{"num_key_value_heads": 1, "head_dim": 64, "vocab_size": 8192, "rope_theta": 10000.0, "qk_norm": false, "attn_scale": 0.125, "parallel_block": false, "init_std_qkv": 0.0501, "optimizer": "soap_variant", "max_grad_norm": 2.0, "schedule": "wsd", "final_lr_fraction": 0.0, "dataset": "wikipedia_en"}
Each number is 128 + 32 x the weight over its row's rms, rounded and kept within 0 to 255. Layers, rows and columns count from 0. Numbers have three digits each. The size before them is the row's rms in percent of the matrix's.

# q: layer 8 attention query, 128x192, rms 0.117, rows 40-63,104-127, columns 0-47
# k: layer 8 attention key, 64x192, rms 0.111, rows 40-63, columns 0-47
# v: layer 8 attention value, 64x192, rms 0.143, rows 0-61, columns 0-47
# o: layer 8 attention output (transposed), 128x192, rms 0.133, rows 0-61,64-124, columns 0-47
q40 086:141097122119114077124177109200175170154106099117154114105146172165125163103136149076093166081135129140124134124121105175130140180131143089180082
q104 086:081151102101074090104139164136129133098086191146139098161133164155059145119127125099128165140109139162109161062112145152110158110141112163161126
k40 093:128103133141119097166144178178201205109118139125137134095152063153113178120092130110161165086104096065130064153142107150171098093136128064143119
q41 106:152106144138091116118122124146167151053091179109118080170179107053146085125123166126140113111145154112131106145090167053056141170109158056143084
q105 106:149121101144105128153122089155152132088134145171183176161201155070206154089146166175134129135151179198110153189133108070145102114144110072143153
k41 094:169149180065134163101077125101124110164092125118042036081135098140143111100055096091151102179173135085136116132128118171121136142125140118129084
q42 105:142098135157124143111087140116120151120133185091085186196183166089099161133191096165200136078112179131151078175133161092089154134119093124177105
q106 102:156113133137148114155139128134116120094106155161127115131159089106179153077116110135179128116076203102117111110181192195099161137092089152166075
k42 109:085101111131101148095174094118148140161144159113079126209155136126122173070109115068145151186159132104093105129113092130128133177143169112126059
q43 105:165141135079094114073117143166097134140115107171132160120151115113069118167161108147152079146093118201119136068096128136157095091148091160117123
q107 094:159067115059159157087077117154085148128126045140095121137149066150098100168150105160125100124150139141166144187133069163146113093096138146130117
k43 102:130075180169077123163161147141203028105178120216137131111135132116138114094172107132141194094069105126101113113130178150137080157146120169145076
q44 112:112174102078127118109137103129135142143100110081090115158162159084137193143173088163149099100113098195180135085126151091147142079123091098139135
q108 091:146117163149137111117195114113171146080100128132108087103115095103151211142108054102129083077124163160105111126138091144133159064109185165087175
k44 101:157171144150183136114179124195155090091126123128159119071214117120100117105112178121125144124165108112070104142148107158132150108172120111116127
q45 105:131094139155143132164166119086117157185147181139124135157173160127102218144177134176171096060058115147088084076177136095103127145113100124072130
q109 094:153144042132091172145142092125180154118178149085126114183128151128104168150096110129121132077086136147192105101150179094115181058099117073155131
k45 106:134083107119152163136148129184095122136140137145119098105137146087140048168117152117120114120116149165106096110132125105158118202141170135101139
q46 116:065161077155148159088123149115176124114122150129130111119153091092145174130146164149152155107075099148144165119118152140160117095114132185173091
q110 095:144180098112163135089080171152162139144110047158115126176080133175153105091181127127176103122154137093122101085163121109151110095110085125131138
k46 105:127177115124105135143121124111182107163094170108099173184159131088123130173149166092185111150090088208111159101121137151173168112160140083113089
q47 112:150096191163074082130049077149162165137116113081150104117175152179130124144106066143112152137156175129148106121151156084163181124163075062122084
q111 100:156119121087064123142119181138162155139081073090131120093089135179112138161138152150175123144122063131112160135181174105159157087145083133116134
k47 099:094151149127145154043122070174120078190144129078135067144143131102125134170149136093143135119163164171132143127123089167116095113157124124173151
q48 111:100135151109128121113188140184146131133143123141124157038064135180142122154116164064097108080151087150136102155171095127143086107106084167079127
q112 096:121173142135155166131225154148129143116095101119139121113099130178060092080130136165091155172172073122143133097121132128105083103120115125095190
k48 102:112099123083151122120163120173160128161114139177177141121114089105161117094114101183160095172112117127134096107138142168120129107136190116098128
q49 102:138160122148156080116115139111100182130114133089124097223145138145097171092159120124078135177120090140180172054147148177179122064111118165160103
q113 092:083114097154181143110140135085170128147153112112099115166092171106097124136114081150147164137100000179160159138088063103111077121119154143137121
k49 116:167120119152111062171135174100176076120083115147116126133168158135089119130167133119151144162101218140088145141135168174114102167082118079113088
q50 114:165163131187066160149178173151194158119169182119136137189176129155092144124127134094123169093113183145101162123186120128089139150105112080090157
q114 096:140159125168171136071136171121133099117121155144100126153169086059106127160130134170115109079127111142120145160108176116055128134095142122143121
k50 110:156122112114162102136142147141111202051149159112117121190115187110156146076098119134100117152124200160137160123117126140110161132149096051086142
q51 111:174159139096119158129123111085138091161144120118151102158100140098120147103131135176090125163120121158112158106081091207160181161037166111123124
q115 102:097097172155122194183116185097135066102163123140156129096105121132091068090142094182134167140127159113109128198081107049149148147146171138082125
k51 104:133124112104076134108128118131141183104135121148148107156176120073115176107161144110136142093168121148133158039138144134096135136115070137157078
q52 116:151104143074173146118113191126099164131163141109112123114044155060165099142104148144063066172161169093174134081169140113143126109176155117080135
q116 093:131136082144147131137116170162114113129145135144086088153128168162172108113163109137159102123162135111127139148110092139101147080163149131141163
k52 102:113122147128102132147140100154110120060097098142142117149151102056115153113170186113110130124099127087103106123135161124141167162096131084162149
q53 107:112137135075101050142139101098134126097122131117111114100077115139111140187065132056084078077128166075145105135123155124141158086077166182137122
q117 093:093083084157116137155086132113101128148086119158085108099095126178135139181137101100189068127116107133129152080072132068116111134130184133144115
k53 107:145109082167150076137138156138133153126137107095186099138174136164144143133072145157144129156090138114140147130097133190182162142046157108159103
q54 107:132131109109107150152163161128106119095155079176097115055135061097088136101152172073104092099115073164125102090169156100096123129133165120080164
q118 109:098089140153157105150157134171139149111158088145176130142140181137140148126148178153126119174129062090121108128158108153075123079172139178128090
k54 110:133135080153130161117084133093091120135130154159159077125148130110111116173148114122169096068121165169157124141107171071121117207131107104183129
q55 107:142183109081135119130169064168125138106161162095172109050114117121127136131146212134132094133121130130074221148169119141118112082193096122168128
q119 095:125085141140150131146129127138094120142185109161127137179118130136094076083156148111170118180146165030160125172059186082095148139080165170151120
k55 104:133187154107129121162156108148131125104087089140117124071137127183122128142158131124161207137105143142116177139186097177071102113192093112094181
q56 119:183088142140137119149163184122150180110142150076163055128111149125103183141103151081088129117163092178189125099121126078155078166131156136091145
q120 085:095097166178077119125106109139112119139126085150132150140127091171104137100108141085209117134122173079078101121142112112120123155111098145135116
k56 106:126144066084121136103135122123134159122096128149147078163146154082134142115111166195105083092092146075151120066137121096072083151117194113150117
q57 104:120155103089126135091106079116163094131115106130119144135181145085139164123113132111150071107162136128150103132146113146087158200154122118151180
q121 094:094157136146160128156082114130095097100112145144113122154114106158077171101144170122128147062119105053140095137173118049130147106133170145134083
k57 094:168133132135123135109206114071201118156085124132132081120154154123119127108126102104135106128094104164122089086200158195161198113117135054134114
q58 105:136140138067154089085089124119086135144124070186150073117163078115131061105113133130156122115127130103125159129153146147142128111084146145124129
q122 088:128129120113093141129055101133130159123155116172085067093181085078162112168114100147095122136105093153112113151163117155145091094167093119066090
k58 097:127082118135200083145151042134188121171089138106152121155083141164094090139208180131190131155170118088097128189081117125151127096077138189195163
q59 098:137107160183100140101115195093151064100120092119069170164117177113169074096164177119089143187162064130131144130120146093152079117185121052173123
q123 096:151115185104092127140121130135123150209068156145112098102098165152091151149106085122135083084165101118155164123123150135119133138084148101131122
k59 097:127139115144102118157145117133130118098155110095132103133114134128157136203144093182122123143132112113143115146138108172148132152099115155116107
q60 108:141120133128130178147104139116121090118077137106042152148091126181075206153091121142173127106073131120122099117115092110134094117112167193140135
q124 094:088149122103077094118144124144163185157094148159145146081179140126110150164148103096119172140130092086141105134116157099136130091122084137153065
k60 095:139107136123110159125106078152116139084064142080099120131127095170142130154157104107153085162144090140182127099142155106137089084154086088087129
q61 106:112081095101115144117075129105199176094094094183123134137181152164079130122127095120157110104113120168131145149109093115120126144115150129142150
q125 098:092104115109128146115176068124116077149116146135149147135185097150093099070164166137191085216093153136147133188154140109083170157151149106090155
k61 094:117092119104141163158109143125152129104171143155115099211076141096087107168105096075126130088161097065124120053134149107166110161175117101155129
q62 115:159157145162138162148095151063154096088161136060114141165148153092130103164124089155118120130190187197204141114121148173098136125162201141098187
q126 096:095165134143162121153097090163117147128177124149126144160117161085133121101093190108106068125102107129085137090108157159082136164155138134147083
k62 098:157078173171149118095080070131182108135156118210095136201158145104046148111084109130188080086170172096081144154150067098136136160087122090096076
q63 112:119151137114166152154140094110070083123121177134151142133063167086136094069088114082098102159140104112165116121147190098122138140065174132197154
q127 096:179173118175144147144158129107142148118115097153119119206156117120121178131081160137114087148064175100150104131137138127125104078092146083112090
k63 110:127152112118118137133142071170175080141157181151096135122144108101064101091085060162042148142153124127069132136130097132122135144099115102176183
v0 104:169081095128066108089104120123097151124072122112147043127146127147106121141068109102135151159128172108104074087134116119166143121140128134077151
o0 110:113145163075086152110153156131105109131152150105153131146086125130146126201172161139131086148097127155119122094148085125154074069172148095120182
o64 094:119122106165141079128097137163082093107146125033108149145151134163093094096123059113125214162177099122196162116107130073146172113147114157115138
v1 105:157091101141107136159144141133091175113174093081119102106130132071127147107177159103202162196088148165070096095180110097175144149081126151150119
o1 113:143060149115139093174103159145157130156099173100103119124168132155126103081086115130114168098186152113094111158069148128104167076151126100133116
o65 097:121133126153122093146155159090097127135166091162162103127162099120131177149123159175197139079114153166075131086155152124172168104110108101166106
v2 104:084117141119113167100125150064122101160112156112072115091153143063138115096076146130177157141168103192192123165121128144100121114144169098121119
o2 096:104105172113139085113103147109109111100117118185063147087084123089146110110092149136113067101130105081135113151152140179128124170195149114160108
o66 102:101129079165135124103117161119155130145101089108122074172118110136104184102140085133101121131128106130104083099105129176157096110143111167157132
v3 102:086146142130134134179119141106113119176110112158124120099127167051122093084144102207172142171164129115172143157160160123168154145079145094128069
o3 113:104124147112117170071109127138164141092128059167123125153114138155144102128117141118147144159159153086109130120117123159153116181167055167130069
o67 092:204199145132088172140151107097104127186082182176126179094123157115181162098132113173117124143058077147048110118195190179139124082152094112113070
v4 098:095134073139164131150143124153130071127201123163117114135090181152145088127180148083116177108140170171090138052081089129093160133123077146136120
o4 107:115066121112110092131130155132157152145136129138078126104120149157130104138109120095110146127166096158138123146150045044143084139162137142068137
o68 090:116152126184121091217121134080150139126139124125109150153108109117119136113151107120100178070129165078091091153146164134097136100101136113160146
v5 101:160119130121145130149130118152082166144136205077144147097182088152143109135116114110121192151131150160110111139114145181112127151092100108154122
o5 100:130131102113140111119088069092211092137071152073099137148160164182024124177205103136183118124046136144144155119171104167109190076154152132148130
o69 097:113127143137087093108139131135150245130147153089114073126127146075177195123087109106086153120137092111079056158114188163123123141128120153106105
v6 113:089207155125124128130174083139105111131167130128153108095149082161152180138137162126130132188063085191128141164102138119132183091060120135127067
o6 109:175107152116029134177099173101169113121080179108119104128183112094100142165157127088155117130123117125175116118104153105175127163102157163130157
o70 102:117182165104082095164133091131064132141132122161128089130143148180163157104087073093100139134118064184080125136158138169137119093095117158136039
v7 097:081178161065172143151136156131151155133137125121068158094161087137132086144146140113156144119128068083173146131166148184142146114135156130141150
o7 117:120138130069168106082065143135156132087123157145186101100104073079142113095087162117162152139147182175108195166094148139196147136107162139119171
o71 085:070118125085126110112121071119111134044150087160138109143160157118101114103151072133103054133175106098115092152186167166060104136132123124111120
v8 101:143088144095058114135067124028153113098153096147114108156047132132170128138154090131182172144110142046132068133127146168167152135146168120126106
o8 101:150133163087087117139135127108152081109138104134110110112039131211064132165109167116128133137165098123124143134115135158102082097127124085119153
o72 098:120151148068146112155097147124099151160110136156158098140145055138157104085113093171170156151119131066117150145096156160183180117116152196166143
v9 102:094081109109141120204118150075132115122114099131149087062111085110116177164125135123124143144107085078127140181093139097096120193177154087131122
o9 105:224101165086118134126113123119092108096115124160087130163108104111184171108139080117138123102179169162160127138118139092150105129128086132136169
o73 095:100107145140136134089125091103147120138146127184120106123113200152110151179154094162106061185118129122171141134089161122118124186086150122145149
v10 096:123126095100168144130176151156138201135100097139116130168158082122130073156196169147166084128139086117159097140116097114103093106154164169112202
o10 100:058073113093122173159153121090194118101119150165093139153204133158105104143153115114180129140139156079121135102136137103091123153088140119108132
o74 094:133193125147101112148118123126122177127123153116129128151114167120139112183150162116077090099155139199129112108164152112117094111172127124099138
v11 098:134113098165096104160107098132096068137164122118135106166151146125143142190135152177060143117137112158134157133145060140162131154192122137114155
o11 092:087130183117145158197155137212119165124067107175154177119079129123150141155178154097146153119205052118139191167068086093133088093093097156187194
o75 099:063153141065122124088175100039100159116127139121196107191164116121107125159135161083111099107061155170205105070206094126113066107150105163074070
v12 112:161131054161078143102110095129157091140138128190127055155099122128056110116095084105096139141119134152113135148155114111129130152145171128124157
o12 105:146085069066117114096183146178089167134182132166124114208097105116100110124173169089095122133144123139066195127088150074116113101133110098116151
o76 098:142162136146154131147141139150128129121110124102188154050130111159104159096117142123115142163082033128160140114160080170096142131126122130131138
v13 109:129106125121062077137143086078069187143149155190116110099084069127079120129123123142173110161096159120137134114143119168118150160119156156088147
o13 118:109156152137142132012133117108112116159117131129145131100076148150129131137171104113101128178138130124161146111236117139116157131140053118173119
o77 088:094135138122140147174091127157130125155158088212162171136119119166143151162125179208173099138069143099015111111127150180124171113093145205086088
v14 101:188127170129154141134147172130181142120144092100113151149187102097138153110115189115085129107179158167100155119072107100139133110127162078134132
o14 103:160136124150175126115103169144084148128133096104129113104138142164148186112105144095147148137146221088129135138082143091124121087121122116135124
o78 096:129188098086091138121160141149113086091127159101112170131120139101069123158170177150080140120129099145182115119100122158119133051155069113099111
v15 102:072065138149146086166136124171136151149170109095139101097122175125118117125134109109189142168121127093046085201083184112126121041127134164182141
o15 109:141152085145183098133121132123144120139135133125147122159150091076136172067083121117122128155143096091096126130049135160067091126159101105122084
o79 099:073181123092103081166103128157117144170149093144162094131126162158058112169120151076115109131111121132089114111077144108141149120070176147139179
v16 096:111151065120130157168106212139102115204100137105156116130124131133123119073138160089113123152143123150130107107138124107081144157154157102081200
o16 110:121180134119157154121085090112107071165210157096195125160113083118168081179126104161123163090177107096120088160143137122124116194156153129136127
o80 089:165173154130094140131148169096124151132102183144120102112135150053097145108084161108135138097105134153153147145162145113123099109146103098140114
v17 111:109101191141121112138136138130120137123140094167056110203082148087188075108152171091130110115185118104144145066113085074097106132162180111101147
o17 121:108091147121097104087140168105074149110113147149170134189131157077139115143167090146086137116107072121131163131166168137100072147095107126094043
o81 092:120115114081139138140084091119133109131142141123109124120068157136141134149184198181155139108136107127085121165106084080148088107166131109134147
v18 098:091125142157115129159109074136128127084134180160168175085119209127178180135168163144079156083130117153103144170079095135167128121060158168115156
o18 091:110164115092123107169136085094141131122078126107064132131183098092073101135072133134115139148132105222151162151127134127168106096127088137138104
o82 100:161077152152099174139084117141179135130116172143134137104140138098127157061147136088135104146062096127147119105129163150139094187110145136128095
v19 099:092122176100180084134094126103104148073105173122129162056100140068090109061156124163131129150113109131103135066124126181132180176163164097150105
o19 100:158126143161110093140178105111160142163113083095139128128099092139107172137169135130166134139079117127130110099178114094143194138162162152143120
o83 094:093147135089143099125060136127098111082108057191104142110112103090141129077122180145128153180128103093059134159132155160122064104125115137158083
v20 100:073134124168161148161144176108136144066178119144098108108152073124127128133091168124124069139137114166135142134140075065115151168138176132111085
o20 108:141133112090056138149121165172124090159074154110081132129169140173061125145134090180149093137142146121115101087169160093165107127161114168135203
o84 099:123123150119142142115135155138089167150130075110122151099146166151155119147101164101163131101093102119179151096117102114160086105084162153095131
v21 108:156180130120127142134167094110076115106114144053090116149166138112145105142127119109095155147121116139143209124144111123124154147094135077106160
o21 097:138154071163182131116110145119147101179162134088083107137055085105077113128108139098107184144194200122145122170086079154145119127118200191153144
o85 103:106097143131115114149121113121079176127097123111116067099165134177110138085167154159163070030070079109065131100204161115135072088121094132138099
v22 095:155082164185112143137191118098135111166143153105107171103094184104089164075112139111134132080103140137130171136123155113131196133135169071148163
o22 102:093171153129123121115117141072092091090117105112120186096213138146117141125075122125143101143107071164141133137150111133085125160097220161102168
o86 091:140133096098128178137117108146193147186135104091137153088130138133153117153171173140126123065058079155128190119153087089150150093201149133115121
v23 098:064164142138154143160110113161128133142124118113171108133099143174128131120154187153132129092106131092144156187107135127176077119075119146078165
o23 101:132138116153095161146105201143110112145154149098138163173085147117097055111100134100126126163175124150126186127097184201120125175148093052134114
o87 090:128082130151111151185104057108145181137093110143109133119108136100153115136138087131076092132158119078145109106115191074139127122116108126146155
v24 096:107105141171102150061063124138113166102117115124128124179106089103100097142166077057135135137133107124089199137098152091109144114130134121131095
o24 100:142152147128135085101194158159109118147121101074150156076091163140136104151124128102139127179159133082116141094088195136166141087122102082094171
o88 088:153110150111092171133088157137110150098064155153100120198182129157113124137088112096119067122145144104130094175128132090139067132137068204169134
v25 100:068132079168173131110100136137144121181158092082112136161108174111107136168132149159080084159121107125101143164133052118060119178136060199155126
o25 104:114095098057120130106175187154090112085098139100104085143125061165168152104123110121128112100127123117123089140131127068178125121099093151153153
o89 094:140138124140101162097115117131123166149159112150179120123087165103119137148088157134091120152166138117129147142198141171151116091173130148145121
v26 094:086102189073090164091171133119128142179140075135125150087120126136140109120143126089139161107139101060154153159153154071113145144125118073138178
o26 104:162106128204141118115106130141149135131094157094182071142072074142102114135078092127118106185125113139131125138099112090158144110137128086098132
o90 090:132163070061095075106127159083133138166185138149131142098129124113122105157175106143114101078127135128145177106091142122169123162118145144109105
v27 103:155178138086149145107098072111142105115182195113098155164136157105136107102146142090171142069112141112152110131179194137199134118164199115131153
o27 102:151128177144127134149119129161122140141105149095122196083168165136096095112137134161082114144151113119116138118118123148107161126146121120112129
o91 106:142171114127136138080156109099145126095181148108140100155127153089147144149176119142079056090107128134086143136160173165151131089154122106141117
v28 088:114157137120108147116181089118128114107094041120119147152184077176207103172114106145128123145147095098088162154152130153042103113107165087130119
o28 093:136100161152151143115143117101146164127183147205141123064136154088156094079096121140149154122125161115127133143091101142131127162121100125111104
o92 095:075142118186138162109083138152121093121147112113119093192146149182120126203169120184098107126105132157084076112130146133126108095130088059121114
v29 100:139096135140143143131135198109171101137164134097181117105142113121178130166119129112135109127151125169127154121133169095142115114161165138152207
o29 116:149101126117117133177144185137115103123156142200143136139120101063090121138166095097134121164138132145128103089100131099203087139151079115121123
o93 090:040135152118144188116147154088155086138119140089143152090169090079166087081068164203112145114124115120188137144133164112140097149143142100129151
v30 095:116135154110102132071140146137126143136086107140124153185123088076125075091131161109092130129152118176130128170149097171119164072170179090147098
o30 109:144129177110100124093135154123132103120104194054093106133120122123162127101131108179126041127123111116079128146148122165149154095136116122102157
o94 095:177181106084147102149116103093088102095100147131125120169119169121113116133141164102165146156139129105132146133116165121108122098129138162123074
v31 095:121102094086062130111162199085130094088135109097132154146099142142105127111123052114145121205168129116180148190100121150117112124101102107168093
o31 103:147117114208111194196167104165126096092106115135118130158117169168112154129161165141122094139101164133065206109170161135150160125102153145141106
o95 098:148148138111111105124122160107114078128188137090158112152173120178145099084127120112173184086154077136085151217095121095031146120143147079170169
v32 096:133183118120142194132150131065113129146171090083184136116162091102086017127129131173132170125154149133213136177133133154037148157142142129134117
o32 103:100118118143158074122093117140145132118147119190125101121102093138136150095111090137131151123104126122090099097172121126126145136119093136097171
o96 094:120207155133153210102115102166118163067115121093155109118134130132105104088123171149125126145145163122135150143156109199114120120165080136161093
v33 100:093093094116110056133139134091145103140125148128161109143131132109110118137140162147167077090186133082107072177118106066094150138077106122153160
o33 102:051122090100120119081118058143133153095099127115149109145086110130142101106178137140096103118086073118094119114189147161111131094161047172187123
o97 100:109095065147112141164166182157117172201118184060128118116145129144125132149140089125088129087131133126133177149108119089142130170070162110086136
v34 110:111110155147144131120073113079176144147174102154093145107143136081122144112100124105146117077116086112150076128163157167073204108081125112147147
o34 108:102200122077166106181101095136181131130159154113163136125087087112140111157098141130113154161135120098145148128141147093149159176094123156071085
o98 100:092101167163124223119102108100130073135128131093143137093115113122141158164187132074105139110160118137197114105150103104135148080114183150158158
v35 101:117130102107127118168145157137157108101139156066092204196120114155090123140134110148142115122114139099109086138080107088119061176091145123169107
o35 102:166182129213093105129184174190137131135151101134140089045163147070152175077114159138166142114158101118132094178153121177091159146129115130114157
o99 098:073108119069165150155086116109142135127138137106079151136120132170149162153117089089144106107138146111149119122067121131129114123088200152144154
v36 092:106112138147080128111082078110100111167114200123143156134141122111109141183127118062080126068186155128139138124193139102104123090161158113109188
o36 106:128132100102023136155172164116158138137124150164144102079114126171136131202169132172117109169108124130105191142175151064142097177081132122115146
o100 081:112176138130160133080124176145147135090087077110107116118144123099135173154200142118116074092161150066218149083136112115203080135159102074092072
v37 101:149216199113120154115153113105113109160141118089107162061123093123136096101203119144158154109164103109154166092120111148142123177150157110123127
o37 099:192175090140097114234145107120143151145088124152119157117187147077075143139127203143116084132114137164062169075133170139144142144145123181141142
o101 097:126131134124157133080054138137104131139167120179128163104108153098037100164132168149131139130078072110075119130163091184104119122147084138047108
v38 096:072149107111157100076175061111113105124194105164072170112171091147132172098147152135117195149168127120128175184170140168140196149169140128132134
o38 105:073068080178141168106097150147153153096154132132113140142109165070160095104104126091159085117144119107145140123141153084102087137143150129100134
o102 094:120175145126098062078163019113137141112134092103099146165143107161128185111123152159164156132073124167024137095179117165112162160113074160130114
v39 105:119109107146198100154113083161114131144122147151092170090088144110123091155135162109115112128139129110170142160084103100144175147200107115114122
o39 106:080149095080120132097093111139116155165149087172094168104141164152109065123197145104127152121121104129142116106169129147153168079116139178160125
o103 100:143109114184142084189129117065067114180115180104111118113132159119110145118109140110143068170117138134122098181086144070085122141158165095151162
v40 095:104071056123124105170094090135121157127173114123095137111112092106086160076126116073137190113184039120114115108108121071109124078103175179157117
o40 113:162132189077148070136138135110138138122160136164138155106123188123157145102167132100136133121124175175159068100188148126115121143159125073078126
o104 092:127126098144072151219162096185160180156105136141118128079080133162095156175146132106091116093166130122159091054128140071157131111092108156166134
v41 094:138152092161079164136167085097187096068152175130120150159079120115128110127156178145123149113129150150172178176189079120127107088146064114208143
o41 096:129146162104150094105138184080139127104121131117113094153182152139123057137115122156128145109135159060076146190108122142108123169122148133168139
o105 098:115136048092160153134182127167172092154191134092119164128124141070155167090156071124168135116127135135147128098158080163105142104147129145120183
v42 093:115125108124120112162141138095135139130108125154132108128122123114104132168109125122113068122181100081146087121087108134100208200125158127106127
o42 098:201165153133122104095103117121149087115146087110110143137122141143195134163137139145100086101086083175087135117138125119135092124154152125076093
o106 093:102150115096162084174166120141073145153137160137141120130089115137169103130095145089115079122126141085171094154141155123085184160152105143172130
v43 097:121137139070161144153090140071132118099083144098151108150131174129202153115086111163110126098200084108099137062101151147124109103110127150102139
o43 109:103140149111126079120132149125127087107206140162090134153154123129157098137121112133069083092108104105135096128156093173095115096102163090077134
o107 091:123062109105127165113154134133143156123081095145149151144122125148125134089120192137180188105170131154084114144108124169107138195134106155058080
v44 099:130132103137082153119136127179123165150102119071176128131144105133108103150164080099151091164055170183141095116141107094130102089094127164169112
o44 097:128139096151124138046117107139154122116096121140130122164166120177108157139095125127087085119146148104222155086165139112110153156155120107082088
o108 094:109116143137139146146114177099118126092141139124190124184152133108146060111139100113113093120132193090114086101072108085137099087116098112141094
v45 100:163142093122072159148125145096169111208069142127109092178166147156129119118113103119102103137161115107115095170075100096118148186065174139142117
o45 100:140133142104098123078140157112104167126126136143074118132134166191171152134110189158143147090119067138061082119125131094146120131174099143100109
o109 096:106129099108101073121071082145185125119131135154123155127199186128138135161119099114117093124183147098166146140115129081112104079104111076118129
v46 102:114149126131135124117150051172111122123141178049151082125140119083150097134146164079129136137123162105091141144071058123160105114146073174100156
o46 123:138073103138118171168133135173115090124088137116116112092077147182209125175077101124137090158128077138181082141131119084106100139059137160138150
o110 075:108141157180111105134187124123097177163176141127063146107109133050070110089094109095125155128132130123104085188140131058151132126083053144171134
v47 105:130119125092115124070149193049122129126124089146075160136125130137126090104150090121093135117117121203178166151165116169108120128163132106060183
o47 094:149129125085078112178147144160083083150150142148120058127122107146221124106088074123172141124170074079146062159089159122168122113059165138114126
o111 103:127131117109149095088127128135120158061176088186099097128148143157110107151147158147105120149044168127023104169162106086152142137122096173147141
v48 101:108110124134065127172133146103103122182145158112102197136173120131092092199076110135180122111106081128149150110174120134068158071148162129055118
o48 113:152129226111110121142060195074140146058132103109185085126102102162099150121150173127127103143108116117183142107112131137136092186141135166107019
o112 089:175096156147116104101137062142088158156123129088115151108087065183146132219078102124178100107100115207145073098182137089076173105107132137056144
v49 100:115113108131123110071066108086121112109095182130138092077111123135127095125130129162082146123147185139109121184102111094111141148138136120138139
o49 106:143143100100143177166173124185083087117156124137126145133129140110090089136165154157120119102077104177063129158200099173104155062169109149154131
o113 098:104174130181072107139074182164155142103075144151103076121163134212196162186120127124118128088163132096149130161117173062179103160066127116146150
v50 094:064114191133062062075173131125079111158105168130189189121075136129132121155081184105168129080165112124125144141159150122112124122150097177144157
o50 106:117138108115114075141133137159129129120101187183137090124135156098128131152171113110145113100117105101053127173176150096081172163116117097167134
o114 091:112120116123107102194154125116116114118088146066101170115134059098105101113158103116095144163090148139172121130125228101149158087117134149113110
v51 089:148108086129122136105163088116129129134113139127080111132124163187080107131091156128124155084100169136154079123135047159167133103135121152227085
o51 102:123129122132155127182123132101134149143149139159137085089129115153118100132116182157151184164118116123076149142119046127119139087141168111149125
o115 087:137106159049138125141183110116122105136111109056099123108139081166167143120104070072089098122201109123109103115165201133131178147122122123161161
v52 092:145136179144094107104066119104108126132136110125150148108174127141140181124153139128141150108071174067105152119120137159111099124223091118100132
o52 100:102127070152118132134133122136132144157099158146138112094090123145125139123114097101138131139098114118183140086081164136167123133112154072143130
o116 093:136142154164081107094137203120081184167145099128131150140124121160149118149143107128152179133145103102143078179165083139132138128128131166164081
v53 089:111118172112114109129139168171112104137168184116158048171118163116171145084131079161091096139159165093141119068113108133184121111085178082126132
o53 110:119125154227093125092123157135106145178120149155136193194117156108152130173130140103157128168127115177148094170164117187158166121113130129142113
o117 088:147123098071110089158119172108125114146093071075111098102133148071096144000154131138131133091073102104157154103118124138115112135126098091123133
v54 111:106136096190185150144118144107154107136122080139051127178132129191139130150156134194102089155145092121122201110125085134067176171119138072102074
o54 100:090132135122138073160132098166135133135115153163127124106093172047096096167091120069155163146139158149078165125125153148188090111093175114133118
o118 100:105074124135124051080092130144173161136145087133146163083118100213161186180161152093131082118115124115120094142118104136035138084149121114048088
v55 098:098181169157169165163107176141088094125173143085114141112141159137140093151090098083111164122072063146053098101092164167083144162168113161115185
o55 107:149108112168138116137104192075163135168079150108106185084078143104076145127129110144131121138112194145143086141051147155103106099134138094169114
o119 097:183203159219089167179097136104049097118180134125140105125128115115187111115105175123127150128137079135133130160199150127145137181238136156088130
v56 111:137098124170123140127164102129147195123080182095129087103086098107147120111103136085120110130117122094176145155064113117143132161139149120151151
o56 098:168154090172081171123161144110141089090125124124124090165141103137103105165122170189151100102115117165003123042146058128174072073194153134178155
o120 108:098073092163172119190113107158155177116138115138117113135079115112070158127178150135125079115072146172163122121104181129115161091087176118190111
v57 106:092181161049188180098128084074119141099115125229127176198123100042139124120104166164148136103167080134132184150127116085149153154118156130128125
o57 110:100114125105162127169105106078150217082086135143108128171122122133113152139153082101096100189146117159157149102147202117113190105134106115134118
o121 092:120128078117175183111144100152115112081165074217113085156097114106105176135116155141163105110093143082077139097226128145100080175162128120129085
v58 113:180106067135187137074137209113146112100105144147084104126171155045156123152116103148129146098092169168139144142096165054159097074134114096187178
o58 113:090138131099128090110121124136148196140165105150083093102143100127116179134161144107158186155135070161119085119064103228108113124090163141139075
o122 096:134139130104119174145152118099141087136143173149107138099199139129138120142182169140103150125137149147165163170073119113145094143158093087115163
v59 092:126098142160089133112155100143137113089116104141126114153105152132130163116136129116098134104149124140095146194125161076122174201107133115157162
o59 099:194150088118084143137157115144174165093107187137144153160163116110105110178083170124137126165153099177146139130117098064151110093180111116164153
o123 090:137106123143133113170135166150110077138118142104117120138123134142126146110143154161138171110069132069117144117172145064163131125143111128170095
v60 097:128099065159135126140131135143141099163157179130155108079103160075149097032135136149097091087132112145124131136139134086119174149147070154152117
o60 099:099146117134171115121118120158105173121139086167096147113157125177106180163145138158071132088165134106130179134134007139079146095090178160095142
o124 100:128142116090079118188113127042154098197116132152161175132109150100195133116161146135137128151103111095119150123140179132086145167148084118156123
v61 090:127177076131137118063155094174121143105089108058177114135081080145112109146156133160192127129129229069195102124165152131101105163189145112127126
o61 102:203140102149129115062094116122137104184119110137113151099078172157154118158117113128169089116089157075100078131132156153131106139136114115161153